python train.py --norm="rmsnorm" --norm_place="pre" --positions="rope" --init_std_o=0.00768 --optimizer="adam_variant" --lr=0.00222 --beta2=0.98 --lr_head=0.0177 --decay_fraction=0.821 --seq_len=256 --train_tokens=309300000
Each number is 200 + 40 x the weight over its row's rms, rounded and kept within 0 to 999. Layers, rows and columns count from 0. The size before them is the row's rms in percent of the matrix's.

# layer 2 MLP down (transposed), 384x192, rms 0.0777, rows 77-113, columns 64-127
095,119,198,162,212,116,212,252,242,207,217,151,204,156,210,236,148,135,263,154,125,210,159,195,166,155,229,246,126,217,254,216,186,184,141,182,201,122,226,203,211,210,191,215,173,217,204,203,206,155,162,200,195,208,238,210,294,204,173,214,240,194,172,153,203
105,257,247,256,139,205,201,197,204,161,180,216,267,184,257,212,258,140,209,193,238,184,248,215,186,227,252,210,246,200,222,174,230,168,114,227,196,188,185,239,243,150,222,219,207,209,265,135,255,226,218,219,211,193,241,227,178,245,187,243,178,201,170,231,198
095,238,176,173,164,192,229,246,195,234,211,223,232,196,266,172,134,158,226,215,210,206,248,241,128,191,163,281,196,145,185,234,245,177,223,165,147,228,116,306,111,216,197,209,214,183,182,197,226,170,222,235,203,143,215,148,209,184,133,96,227,211,211,182,207
102,256,188,150,236,228,229,159,166,243,163,126,187,186,146,165,176,190,161,183,193,227,202,240,170,207,253,249,166,227,178,234,187,263,198,197,177,195,292,276,249,176,153,146,220,222,238,209,190,175,187,222,168,197,270,181,232,228,186,262,216,186,161,126,225
097,188,175,184,215,277,256,239,196,176,221,221,235,236,173,198,176,210,225,231,277,221,315,282,199,201,248,234,186,217,254,268,205,172,220,249,202,167,195,186,140,173,191,258,204,172,196,250,225,157,130,162,173,199,236,136,216,222,160,162,171,226,222,176,284
098,153,251,247,208,194,166,163,173,179,220,194,146,155,147,213,202,233,187,205,139,238,298,122,155,162,170,181,159,199,159,214,217,259,242,180,217,181,229,168,267,249,152,205,294,207,241,187,203,272,215,198,138,187,137,227,198,192,227,191,158,235,241,256,193
102,283,154,212,216,244,217,177,292,155,163,136,214,211,188,214,197,215,157,246,137,200,243,283,262,199,241,261,103,200,229,225,239,217,261,208,211,196,164,180,223,138,161,152,199,294,182,178,212,180,243,247,235,195,240,235,170,211,216,286,158,241,204,161,165
102,165,222,173,214,133,299,214,209,190,192,270,239,242,173,247,168,214,246,169,221,148,274,192,223,194,210,258,219,223,246,212,122,169,309,222,166,138,195,150,197,165,209,236,234,184,175,141,200,219,178,146,221,191,153,219,257,185,223,197,242,277,129,217,263
103,196,225,200,248,197,244,284,188,281,231,160,267,209,164,140,264,226,286,187,251,208,208,143,208,119,187,231,153,193,212,199,187,262,247,211,208,137,145,278,257,192,258,141,214,196,142,202,223,168,223,213,213,242,189,193,240,177,174,210,161,169,212,154,214
103,168,233,247,258,144,253,246,291,214,180,161,212,195,286,213,216,210,139,299,237,194,188,272,191,183,203,238,201,217,231,157,160,194,140,175,236,221,174,154,117,248,199,276,227,263,140,227,149,147,217,188,206,258,270,219,141,166,169,264,163,201,223,170,169
096,184,251,178,258,187,236,194,253,219,245,164,236,229,159,239,186,196,208,283,192,258,187,184,237,139,167,141,178,158,132,204,164,245,186,190,207,246,275,247,194,146,260,198,201,192,104,264,179,154,193,252,249,231,234,142,153,156,152,264,143,234,241,203,277
107,198,173,149,219,209,165,231,169,258,128,175,194,172,272,179,246,230,206,185,106,135,232,176,215,263,173,248,192,195,214,208,190,187,277,163,156,235,189,185,162,274,205,188,226,176,187,165,180,166,226,153,236,193,178,201,200,179,210,144,152,183,203,183,214
100,230,181,256,142,187,180,178,212,192,157,258,194,255,167,157,257,192,135,194,191,197,211,270,182,246,212,202,184,172,218,269,207,196,201,157,255,276,219,228,178,252,182,333,204,183,217,188,91,262,128,145,227,205,244,196,192,192,152,196,192,173,230,198,287
093,207,140,237,138,211,197,178,218,203,162,274,214,183,214,118,212,216,197,182,126,221,181,241,203,192,128,146,139,309,195,204,241,137,187,206,233,170,224,172,203,222,160,209,227,144,227,184,234,227,212,190,203,99,251,184,173,281,182,122,195,147,232,163,205
101,161,305,207,250,244,163,214,129,214,199,222,193,161,242,160,232,108,198,261,119,151,165,220,156,184,206,299,226,170,185,182,170,186,263,208,212,145,224,211,172,135,222,161,249,235,154,242,238,216,140,203,270,237,284,199,206,157,223,143,209,140,186,174,210
096,176,189,224,198,190,198,204,138,164,194,200,220,196,129,209,240,203,227,260,142,196,180,218,164,221,196,181,151,140,289,224,169,242,166,187,152,223,225,190,178,222,174,186,137,147,252,186,225,207,233,197,169,109,207,194,169,225,196,206,200,228,189,287,231
112,225,279,220,278,199,196,232,216,163,198,241,161,89,199,224,131,222,288,228,224,319,170,199,194,204,205,246,153,220,182,170,228,201,190,205,143,188,272,161,141,177,170,190,129,187,178,198,197,191,181,138,245,207,206,215,194,158,256,220,266,154,230,254,133
094,188,166,141,225,253,267,196,223,126,209,206,209,268,212,195,151,209,209,108,165,144,248,186,208,206,199,255,204,224,174,181,217,173,228,239,232,283,246,223,240,171,198,192,210,109,202,199,150,206,129,197,228,167,185,228,191,174,122,176,159,190,206,286,205
105,256,212,123,179,250,151,150,230,222,227,129,244,236,215,199,240,185,190,179,251,237,177,201,218,207,207,170,213,195,176,225,258,141,181,146,169,246,234,179,226,225,203,213,191,247,206,190,208,227,159,216,173,232,136,228,258,234,171,229,198,251,224,186,222
095,203,178,205,168,184,181,215,176,193,181,169,178,231,217,170,283,265,155,138,272,194,211,242,245,122,212,123,162,204,230,194,179,168,142,191,200,89,285,186,218,216,218,186,245,130,257,219,250,231,114,167,221,166,165,221,195,163,193,190,186,223,197,164,187
099,176,251,167,235,177,129,275,214,179,167,232,155,241,224,179,137,226,304,225,208,184,210,292,210,213,216,177,143,174,141,214,184,183,102,157,151,237,146,157,159,262,134,222,162,179,187,171,196,187,255,234,242,152,146,140,270,214,247,188,160,194,217,174,228
086,205,201,253,190,207,173,188,264,192,179,169,206,205,203,246,206,235,221,195,194,153,207,212,196,169,120,157,208,275,218,247,216,225,196,261,144,147,176,134,136,187,246,199,197,251,240,189,218,230,248,204,172,110,294,155,172,197,187,228,123,170,192,118,177
091,181,161,151,181,247,217,223,185,177,255,218,192,110,202,246,180,221,214,217,274,129,163,221,255,221,202,212,263,267,138,201,184,256,181,259,279,258,228,220,213,197,194,207,207,128,217,267,143,137,190,199,202,162,125,152,202,169,112,196,196,160,132,182,160
100,218,176,185,181,161,221,188,139,159,232,212,166,214,148,157,243,282,199,175,66,228,222,246,258,202,181,183,146,192,236,165,142,201,182,198,185,186,249,170,183,195,231,207,254,248,177,244,292,183,156,144,239,223,184,235,213,192,164,145,208,177,194,201,305
105,184,264,149,296,214,231,197,224,206,244,189,220,150,266,182,257,158,150,161,223,232,190,219,215,263,275,238,212,219,262,152,250,120,202,133,171,266,215,228,183,195,173,190,207,233,184,200,126,180,226,116,214,158,169,263,210,156,219,190,190,211,212,200,196
098,153,231,169,169,218,247,99,236,147,214,269,188,197,160,262,247,167,252,214,195,182,210,166,225,227,238,189,161,204,176,152,209,177,254,119,169,208,204,198,111,211,193,194,212,266,156,212,145,188,141,210,189,167,232,242,213,202,147,190,140,193,155,190,212
105,156,194,154,149,240,229,232,271,211,212,249,202,120,211,187,144,222,147,164,201,235,133,185,187,166,255,208,223,216,180,257,222,191,172,274,230,248,198,244,301,205,201,225,125,219,224,187,251,173,252,204,294,170,214,226,210,181,160,148,204,211,178,164,197
091,240,220,183,236,175,145,192,204,201,235,98,203,168,324,203,202,176,249,228,193,260,182,196,142,190,243,208,149,199,221,190,213,230,187,189,207,215,177,234,148,164,199,202,178,186,194,252,228,183,138,144,149,289,296,190,236,174,219,239,111,172,225,222,126
099,196,206,172,229,186,264,206,154,241,202,187,224,244,197,240,141,235,170,240,254,173,230,219,168,211,214,226,260,207,228,208,264,167,216,221,226,239,176,212,186,212,170,235,186,187,249,184,192,250,220,210,244,150,194,131,205,134,116,222,196,115,184,236,192
095,200,204,185,203,216,221,191,192,194,190,190,193,245,155,188,142,219,212,230,144,190,218,194,256,230,181,244,159,176,147,158,211,119,190,239,264,222,150,144,206,188,303,169,220,208,200,265,212,137,204,279,182,176,165,160,198,213,179,144,191,212,124,239,190
092,176,206,165,214,239,179,210,209,203,175,160,234,208,192,125,209,133,180,193,182,113,194,170,281,192,179,219,178,185,184,207,232,201,204,270,204,189,196,203,226,226,233,183,158,187,171,242,121,174,254,230,261,136,240,152,131,268,168,186,165,226,153,212,210
097,258,171,181,240,200,220,147,217,176,120,187,203,177,184,231,147,187,184,239,164,245,169,142,236,164,193,260,231,216,215,131,186,184,226,173,209,190,201,221,183,179,254,178,135,162,138,211,219,183,299,249,182,182,242,183,169,141,190,193,189,215,214,159,206
101,201,236,235,185,200,264,226,150,210,187,238,186,288,281,236,164,161,97,151,155,187,187,191,251,222,154,149,175,279,175,240,233,281,185,161,165,215,160,210,166,197,114,234,172,202,158,277,191,211,210,207,190,200,215,195,182,253,263,158,232,152,125,267,214
099,205,154,207,187,210,247,200,148,214,175,148,213,183,161,211,198,225,155,150,210,266,183,211,223,185,220,200,202,270,213,195,201,218,208,231,159,205,168,194,221,153,211,245,277,237,152,159,200,181,150,143,123,188,229,168,297,177,166,169,222,66,193,217,197
096,223,179,199,227,195,193,145,258,217,206,229,233,222,278,158,199,240,191,188,322,265,273,266,193,211,202,279,165,230,197,208,181,212,194,225,197,202,197,231,222,203,125,186,189,171,220,223,141,186,102,273,201,149,193,215,173,247,195,256,209,184,136,264,185
095,216,240,205,218,121,242,242,135,194,188,159,196,161,224,245,181,207,233,165,177,219,197,212,241,224,202,164,227,202,190,226,236,199,166,180,185,173,247,213,152,198,171,224,205,223,156,233,168,177,190,203,216,138,225,197,162,245,292,181,190,278,193,163,193
104,183,230,181,271,202,172,214,200,141,202,205,218,148,220,168,156,235,199,103,197,203,202,195,195,166,177,127,210,211,163,200,163,185,131,213,198,170,255,235,112,208,274,221,206,219,212,217,217,215,166,162,249,193,262,279,182,278,157,169,212,160,187,193,197
# layer 2 MLP gate, 384x192, rms 0.117, rows 78-113, columns 64-127
103,212,191,146,228,152,205,259,239,187,146,199,224,192,291,192,205,206,208,165,194,140,183,235,232,200,177,164,248,197,215,187,184,179,305,264,276,262,212,181,196,127,155,201,194,253,242,278,195,113,186,193,238,216,106,226,194,160,165,202,199,198,260,182,236
102,187,220,174,175,213,180,117,216,139,238,123,200,283,239,198,190,182,258,222,135,206,271,179,155,184,199,248,208,277,179,132,208,207,188,178,215,234,155,250,198,129,205,241,248,263,178,241,227,147,212,227,257,207,165,170,213,200,181,238,232,224,181,149,215
101,154,203,150,147,184,310,175,279,203,166,160,230,254,196,235,180,230,250,147,249,233,199,209,168,127,207,215,176,194,176,212,206,204,214,180,250,225,163,188,305,169,151,170,159,214,249,191,213,196,257,175,219,183,167,235,205,147,196,187,207,182,197,196,166
098,208,252,180,230,217,273,189,220,221,165,232,194,191,164,204,163,127,275,199,153,151,235,173,194,245,174,142,224,220,215,174,202,187,192,160,267,166,161,192,176,133,216,219,142,213,243,123,169,135,216,182,176,232,260,156,166,165,235,195,194,263,199,135,196
095,201,141,161,250,217,216,159,168,182,194,189,204,140,214,230,184,166,279,128,164,93,262,119,143,205,284,215,197,301,209,243,179,169,184,209,251,206,222,179,189,208,186,156,202,176,192,185,160,211,174,202,215,246,152,287,218,193,202,219,185,157,139,154,267
104,152,276,206,152,199,162,167,214,200,194,310,262,268,154,224,174,233,216,205,169,133,189,272,131,148,179,151,149,163,220,180,302,231,187,209,238,214,212,126,230,154,218,190,239,254,230,176,173,142,200,160,188,216,226,220,183,175,196,159,202,126,246,228,148
099,215,189,160,195,182,218,243,272,173,168,210,214,170,264,151,248,266,274,191,222,222,238,237,216,189,244,228,236,145,313,212,206,285,210,162,198,183,190,215,183,229,228,195,260,241,159,159,190,189,255,170,198,197,234,245,217,216,127,233,176,185,166,210,134
114,156,159,96,216,205,213,220,210,190,188,190,187,198,241,192,158,188,215,168,136,211,235,208,225,144,309,160,213,130,264,166,194,134,194,186,155,206,225,224,184,233,213,194,165,224,204,184,149,202,185,223,197,220,226,127,133,191,221,132,248,241,219,221,214
101,177,222,179,131,179,176,116,196,167,138,162,209,222,124,154,173,159,217,160,173,233,172,129,249,217,162,153,215,251,202,154,222,220,142,252,219,200,191,223,227,155,234,157,164,221,248,210,290,244,235,171,191,154,216,158,225,105,193,204,105,228,160,171,257
100,161,210,146,194,211,207,197,195,147,173,206,134,195,212,157,305,197,171,202,169,204,171,217,174,259,206,173,223,217,172,141,224,181,180,184,204,202,209,209,238,251,212,209,306,163,278,196,183,214,226,112,232,173,190,124,154,232,248,229,200,148,135,203,210
108,243,221,100,237,160,198,141,198,187,161,237,190,183,213,162,178,196,200,206,158,128,262,190,216,199,176,196,153,211,233,234,175,233,251,180,155,143,177,160,233,145,266,202,171,165,193,212,162,262,208,205,185,224,253,168,131,175,200,102,141,115,94,256,215
107,178,191,177,177,205,166,203,191,156,118,185,188,221,216,179,232,137,165,195,181,99,183,202,143,271,190,149,293,185,259,208,168,147,260,187,169,269,230,132,193,239,250,226,152,231,169,156,157,228,160,233,188,226,244,193,116,200,171,218,257,245,197,228,257
098,180,199,169,179,219,187,199,176,256,210,187,183,210,193,201,185,214,182,161,162,177,163,211,171,199,167,152,123,177,214,194,154,169,206,224,250,174,165,223,222,113,189,198,231,161,235,231,205,285,208,123,185,276,247,90,183,226,233,155,171,120,196,213,154
096,204,209,229,219,227,225,256,148,224,147,181,243,243,166,260,200,235,199,250,138,206,183,264,189,257,274,135,187,153,144,185,212,254,209,166,161,174,176,213,253,176,194,174,170,247,188,200,185,191,132,289,245,175,291,240,161,229,145,175,180,171,240,166,285
093,179,219,227,250,276,195,144,134,163,245,166,192,186,148,99,208,224,229,198,223,254,189,187,136,182,251,194,141,228,213,169,171,258,158,155,181,260,227,250,161,241,196,186,164,156,176,173,219,166,213,244,171,70,129,134,236,224,146,215,176,211,157,232,211
091,224,207,162,226,189,201,288,166,192,190,199,152,184,127,176,160,197,244,151,177,142,196,187,144,229,233,239,214,178,153,159,189,203,211,175,218,170,213,231,250,234,277,146,194,196,120,299,255,254,198,175,196,203,185,209,194,91,264,257,268,180,241,200,203
097,155,208,206,258,135,159,225,179,168,216,215,273,232,177,227,252,183,250,259,244,161,164,199,192,159,218,208,225,237,208,204,141,185,180,159,233,119,160,248,204,154,208,153,174,282,247,226,206,197,150,209,244,200,198,129,249,226,230,166,263,284,170,201,222
102,212,220,184,187,232,161,69,217,224,285,118,198,297,209,208,188,179,189,254,225,193,192,195,159,149,170,192,153,187,129,296,213,187,246,281,231,271,177,201,284,301,168,201,240,200,208,245,233,179,198,279,173,201,156,244,173,200,178,108,212,141,215,222,208
107,180,131,169,152,211,154,205,291,166,203,182,225,206,220,201,178,222,191,171,183,144,244,214,160,284,206,198,245,273,188,153,271,189,193,180,207,211,198,241,229,177,177,185,211,245,173,280,181,180,150,275,176,136,185,211,269,198,171,220,194,216,178,180,158
100,195,177,122,108,154,150,227,291,220,185,296,102,240,247,292,175,216,244,238,240,216,165,224,192,204,189,194,107,224,187,188,237,200,153,221,261,161,181,193,151,215,136,217,251,199,174,186,180,161,204,199,226,194,243,197,256,149,180,225,214,184,185,151,234
087,183,251,188,232,213,194,236,208,136,205,177,222,244,244,213,177,164,229,199,221,206,193,203,214,229,118,208,221,248,177,214,210,165,223,230,231,234,226,182,158,81,145,208,234,208,140,265,136,258,72,166,231,170,249,221,292,154,214,219,217,191,170,271,258
105,212,285,209,172,142,195,207,255,174,202,202,168,230,171,162,222,276,190,239,157,257,197,218,159,208,242,227,123,177,186,178,137,235,234,250,59,122,235,157,252,186,223,204,169,228,159,196,157,222,231,127,282,234,223,301,196,193,147,200,221,138,181,211,204
099,209,252,195,207,158,226,214,241,247,89,92,169,167,248,160,235,293,175,235,149,219,153,167,188,252,162,170,233,184,233,170,205,161,145,128,209,172,187,210,249,231,176,234,180,236,250,197,215,222,97,171,172,203,161,163,252,186,152,161,151,142,245,210,234
102,192,168,165,220,177,262,215,162,199,239,190,272,232,213,164,165,247,223,165,162,234,231,221,178,214,171,184,150,190,279,177,212,199,223,218,167,226,191,154,172,177,99,188,152,222,215,175,183,189,220,275,212,147,187,272,250,159,201,182,121,220,215,168,212
104,208,155,182,276,178,197,177,201,217,235,116,214,240,237,188,186,193,138,113,211,226,268,183,214,197,218,141,166,132,193,214,187,193,168,182,176,228,221,239,178,201,147,243,178,230,265,163,199,191,179,185,191,195,157,139,198,160,181,222,230,213,237,307,152
103,186,246,191,198,134,225,251,266,201,125,245,232,226,227,247,266,188,187,170,198,209,161,210,227,234,224,145,199,172,158,180,239,185,171,204,224,119,259,124,186,135,167,243,257,202,144,167,197,166,152,224,209,156,198,279,153,107,201,224,190,157,152,213,193
098,191,206,179,206,154,177,223,175,174,180,214,214,212,242,173,186,224,255,235,169,139,178,203,206,106,165,217,223,174,268,195,196,204,170,266,180,236,165,212,225,130,72,170,220,268,294,175,171,152,246,187,197,192,178,186,247,194,135,236,245,160,178,215,202
094,173,240,172,207,184,192,214,204,208,177,198,190,190,207,227,180,174,140,181,203,148,187,213,156,238,118,162,247,142,191,143,260,225,182,147,168,240,267,98,246,306,138,229,231,213,260,143,142,175,195,265,199,210,188,207,217,83,153,249,262,209,179,173,160
104,250,208,176,194,147,141,191,208,191,236,200,252,180,242,220,154,218,167,137,234,191,148,223,177,146,167,99,199,175,165,175,237,220,235,116,170,143,201,229,247,170,138,189,237,183,261,219,240,160,278,160,234,249,212,229,203,158,225,206,137,287,222,172,213
089,135,208,170,165,247,89,224,185,176,138,225,197,180,216,181,136,191,142,255,179,164,161,198,211,232,226,223,221,166,205,173,185,211,223,241,120,269,234,183,176,184,215,175,181,232,172,238,161,196,204,233,174,177,187,215,125,209,170,279,254,184,155,171,171
098,213,164,157,181,172,178,162,149,264,206,190,183,160,182,206,202,181,126,185,200,180,144,199,244,201,245,149,191,171,209,239,203,151,188,176,176,204,238,208,184,129,172,181,140,227,226,253,209,143,236,125,179,195,196,159,156,145,209,212,173,200,268,212,237
098,216,189,230,236,262,238,232,262,181,210,237,226,180,181,174,291,178,156,159,173,188,193,266,216,151,248,229,175,245,203,229,131,224,199,215,226,210,170,188,251,123,175,191,217,192,209,139,236,182,210,191,201,195,174,91,118,151,220,196,230,207,91,252,201
102,250,233,189,182,174,183,220,197,243,189,257,218,260,169,229,170,249,191,202,177,187,202,183,284,135,225,219,159,247,181,155,184,179,200,169,164,177,156,168,189,235,202,173,208,156,189,205,208,196,197,229,200,182,147,192,209,146,288,201,259,244,238,148,158
099,213,209,146,205,184,188,218,119,270,192,90,193,203,198,208,168,217,146,223,232,150,201,152,166,235,240,173,201,287,166,206,166,181,204,237,217,224,208,239,189,191,174,202,184,245,179,199,197,198,227,292,210,234,164,197,143,214,193,257,259,226,216,208,146
100,251,132,92,252,152,223,190,158,107,204,92,164,189,236,210,175,200,175,194,211,190,191,197,284,199,251,215,210,226,178,260,212,176,150,185,197,213,225,201,231,147,212,195,264,185,146,181,168,151,190,256,135,205,190,235,143,258,218,179,203,181,146,254,186
102,213,214,155,223,155,283,243,159,191,223,241,250,269,186,169,231,202,124,250,189,139,144,208,187,178,232,151,242,169,172,258,168,190,211,253,189,177,236,157,178,176,208,185,257,170,178,321,129,180,208,160,208,182,180,254,210,120,185,219,210,90,155,269,178
# layer 2 MLP up, 384x192, rms 0.116, rows 78-113, columns 64-127
104,182,176,122,145,169,106,183,174,191,158,227,251,156,157,138,169,224,205,221,201,164,170,160,187,269,242,229,204,170,226,152,216,77,187,134,209,244,182,207,216,239,173,246,120,198,189,222,208,174,208,173,202,191,260,232,210,184,163,262,173,177,170,203,213
091,185,190,156,162,108,219,219,164,183,178,188,213,236,224,197,179,218,251,185,119,220,270,247,206,192,212,173,146,153,149,140,241,210,170,128,200,266,157,252,163,216,179,221,190,320,159,190,180,198,265,152,186,170,238,113,189,188,191,161,163,194,293,227,132
102,182,170,240,253,212,203,257,201,218,238,173,250,243,246,186,214,158,181,249,171,144,175,240,243,154,225,184,200,215,167,248,235,234,274,234,268,139,255,205,143,137,232,286,270,205,198,194,86,134,162,174,217,222,216,289,192,242,173,226,286,191,106,296,151
096,111,209,178,231,180,181,145,230,227,204,156,176,173,177,211,232,126,177,173,257,180,254,189,170,220,235,197,262,192,202,167,156,225,225,232,152,197,198,224,90,253,186,279,130,165,210,233,108,215,206,293,243,209,164,97,228,160,240,224,186,185,198,141,189
090,221,181,185,155,179,206,176,170,148,172,243,252,177,193,192,199,167,162,202,235,256,126,192,115,181,272,197,237,236,138,209,247,209,255,174,237,277,232,234,191,133,278,206,126,248,168,251,228,186,230,250,206,218,136,174,205,232,123,252,192,127,206,148,179
102,203,211,265,191,227,143,235,229,277,207,213,197,217,199,198,209,232,187,249,216,199,247,222,126,166,241,217,248,213,212,190,232,152,182,201,258,239,100,210,158,220,130,218,138,199,181,210,221,206,183,155,190,211,157,194,236,153,263,212,297,220,174,237,230
105,206,221,231,211,213,249,195,232,207,257,168,211,237,190,241,193,198,209,267,261,258,181,106,197,211,226,246,184,267,194,178,178,264,173,228,148,175,233,272,211,216,171,212,242,259,183,268,248,223,243,254,162,224,152,166,126,244,236,174,243,176,150,197,139
108,136,135,182,255,238,216,109,268,219,232,149,241,217,196,205,157,164,254,197,239,228,213,194,199,160,170,170,220,142,232,188,139,184,251,210,180,231,200,197,200,90,219,160,207,295,208,163,194,155,171,276,221,208,256,167,181,173,266,190,204,149,164,180,255
104,189,158,249,190,278,241,224,154,112,177,232,196,175,180,147,212,157,206,146,211,222,185,163,207,173,187,215,189,289,187,161,154,146,255,188,255,226,159,175,246,138,99,224,200,214,253,220,225,237,251,236,176,247,177,214,242,204,177,124,190,164,120,172,226
100,182,278,214,175,180,177,218,181,228,225,146,195,152,143,139,232,138,225,214,220,241,164,157,243,198,144,148,248,204,143,207,194,224,193,212,254,207,231,142,164,217,206,241,163,206,225,197,245,214,225,272,226,276,221,207,223,200,184,147,161,272,251,115,224
107,214,175,225,260,193,202,178,246,155,214,239,230,199,116,170,141,137,150,272,249,286,206,156,131,210,248,174,206,238,125,156,256,170,120,270,188,240,232,196,136,261,203,178,190,148,167,195,227,203,213,158,264,216,173,150,206,172,193,179,188,184,148,186,194
099,167,225,183,214,200,160,238,177,156,165,261,269,215,203,172,52,178,186,123,161,173,232,200,277,142,179,295,199,211,297,162,272,205,196,191,217,195,170,258,197,291,219,194,199,191,273,195,147,161,179,197,265,237,239,236,167,181,263,254,170,257,278,149,213
098,227,235,274,236,221,269,225,54,246,194,163,136,258,251,202,234,283,194,262,270,243,188,259,150,153,230,233,263,228,200,184,221,191,158,221,133,141,231,226,234,215,233,207,187,173,161,204,178,198,178,164,142,201,139,279,295,217,243,270,276,206,254,182,173
098,263,226,170,166,164,214,175,190,220,176,203,265,165,168,215,208,228,165,204,251,276,188,129,212,128,299,190,255,217,217,170,198,185,248,56,158,250,188,169,147,188,218,296,139,138,251,220,132,171,156,167,212,189,214,253,198,181,221,195,98,215,144,201,151
092,256,193,210,139,185,219,244,280,204,253,124,185,223,222,179,166,229,152,242,185,167,286,199,190,222,303,204,180,219,137,199,258,252,239,179,216,230,205,227,277,242,162,234,142,238,235,193,144,177,189,189,235,227,227,170,264,185,159,159,192,153,192,161,216
110,170,266,160,203,185,149,277,204,204,149,178,183,175,236,228,209,215,246,168,163,251,169,281,252,173,165,197,127,235,265,181,238,306,275,249,173,203,240,130,190,265,148,185,192,212,218,195,133,154,184,214,214,190,193,253,160,205,194,217,206,210,207,227,112
093,173,259,248,237,221,215,154,133,171,167,168,127,150,196,175,227,235,198,211,222,189,296,159,165,243,216,228,98,178,135,233,176,209,181,203,221,101,174,209,207,221,221,218,157,216,261,142,258,258,130,184,167,182,178,236,213,119,257,156,170,180,232,176,276
102,185,156,173,205,155,306,171,178,118,196,293,193,214,182,188,170,236,202,164,189,204,212,239,196,251,137,192,254,192,247,267,182,227,218,136,264,178,258,213,227,146,228,169,111,218,221,189,213,200,250,188,207,201,234,234,241,264,223,256,225,237,176,238,196
094,185,200,145,191,255,225,211,171,183,205,166,243,224,190,186,186,251,171,188,221,174,140,236,216,176,206,167,192,207,230,220,162,180,260,170,192,218,166,224,101,177,182,150,192,179,234,169,186,199,188,216,162,154,193,232,208,198,205,192,143,269,218,179,180
096,157,188,130,174,288,189,224,235,213,161,174,149,152,222,273,215,130,177,259,168,178,98,235,223,176,208,235,168,255,197,205,280,135,155,208,111,168,193,152,161,245,254,185,229,209,188,163,170,213,168,171,257,186,185,183,217,231,226,244,167,187,237,200,220
095,209,247,236,275,186,168,213,254,224,169,176,229,186,189,207,242,260,196,211,248,179,198,216,174,227,201,224,259,232,148,143,236,169,164,234,170,223,148,218,214,134,153,246,187,257,137,242,171,226,160,191,182,145,257,258,219,212,199,222,241,141,171,282,213
098,126,166,247,232,168,227,182,251,242,147,217,194,127,180,130,206,203,166,203,82,214,190,257,122,154,229,170,174,238,154,167,159,107,232,187,167,173,143,242,208,179,261,195,162,222,187,167,235,218,209,112,212,261,197,297,208,227,229,154,224,306,202,195,222
098,189,315,207,223,196,198,133,217,204,194,184,205,141,229,259,156,221,228,234,181,159,187,151,127,193,165,255,223,201,236,213,264,242,194,269,190,219,151,184,223,172,215,234,116,330,212,174,208,252,180,174,199,173,224,160,270,198,199,217,159,220,148,233,210
104,193,285,172,190,196,204,187,218,197,170,286,193,198,116,137,230,120,289,209,148,226,225,237,209,309,212,203,218,191,172,258,227,232,136,236,133,154,211,158,137,235,188,217,176,241,208,160,218,222,218,231,248,264,204,119,256,181,206,187,234,243,120,135,188
104,202,166,244,259,242,197,198,194,209,247,228,204,272,248,176,199,153,237,182,263,144,147,127,264,210,159,214,204,198,179,222,237,212,94,233,206,176,180,209,222,144,200,213,182,281,222,182,246,198,159,240,179,116,241,201,256,230,136,200,181,176,166,205,128
103,178,125,222,234,151,212,155,169,180,243,198,241,166,238,154,216,188,161,134,272,180,216,194,247,212,235,154,203,133,139,200,254,195,313,182,154,234,230,172,264,226,217,140,219,169,218,209,199,189,250,196,252,230,119,228,240,209,153,220,153,204,184,173,197
093,69,149,191,166,225,197,120,169,201,201,216,203,178,279,229,220,202,205,199,236,160,206,181,188,154,181,161,175,133,206,195,215,214,231,266,247,201,202,183,266,182,190,185,203,172,206,208,191,155,205,192,164,193,267,146,155,269,195,211,225,214,232,147,267
102,221,202,202,165,154,171,240,202,261,197,251,243,258,140,210,159,206,191,203,125,143,208,190,274,225,237,219,134,261,154,276,286,177,236,161,162,133,214,208,146,249,135,227,202,203,144,233,158,272,177,183,223,151,226,199,146,242,203,140,101,201,216,240,200
104,232,256,181,174,268,234,209,140,264,233,254,260,221,190,235,176,180,160,212,189,223,177,217,216,179,152,138,341,183,225,158,169,221,277,149,191,246,184,190,228,196,126,176,175,204,283,136,258,174,127,232,185,199,246,222,127,194,180,211,203,244,227,148,176
093,258,182,169,231,222,149,211,200,188,159,124,157,223,229,182,216,198,115,246,121,238,189,196,193,249,196,230,152,274,212,237,258,187,190,251,211,236,247,220,146,193,252,227,203,228,204,170,246,246,205,233,225,204,185,169,199,211,187,233,228,202,236,240,217
102,240,197,262,226,212,181,252,212,207,287,193,201,231,162,162,173,120,238,228,152,141,222,286,212,159,163,213,214,202,251,251,173,178,162,231,172,212,153,250,153,285,196,149,209,198,161,187,155,195,219,232,284,225,163,230,238,274,128,305,195,202,243,163,174
095,215,153,204,205,145,188,182,124,197,183,223,282,222,219,165,236,205,260,179,179,153,263,240,153,218,83,231,179,188,240,210,171,191,199,217,207,241,192,196,249,137,238,226,116,135,260,141,218,234,226,166,180,178,192,126,154,213,247,252,142,215,203,295,193
101,182,191,206,272,177,259,214,127,258,198,184,179,145,207,222,226,160,167,173,184,171,178,224,192,198,219,166,244,234,273,215,161,270,123,172,178,185,245,178,112,163,251,227,266,154,183,176,219,161,191,208,164,216,256,146,140,259,160,194,192,158,235,284,197
097,255,207,206,251,156,159,214,182,152,106,213,167,218,190,136,125,232,188,176,149,150,233,251,195,184,143,223,134,216,217,200,131,166,221,200,108,110,138,144,179,248,184,116,156,137,282,147,185,207,227,161,147,211,195,189,216,257,210,157,183,204,205,232,212
093,194,209,199,144,232,214,206,181,225,221,216,206,227,237,211,202,124,182,234,128,205,137,194,210,182,177,234,256,215,148,203,248,199,140,242,211,287,261,215,226,260,167,256,189,156,149,208,209,183,245,213,180,164,150,199,158,171,156,273,201,210,225,178,154
100,161,297,199,209,272,143,140,204,145,222,129,133,179,230,182,236,221,176,272,223,191,223,136,222,168,139,158,202,206,218,148,262,193,274,215,177,168,290,240,135,230,290,167,225,231,163,226,234,181,173,212,173,206,225,169,186,242,187,160,278,210,214,162,221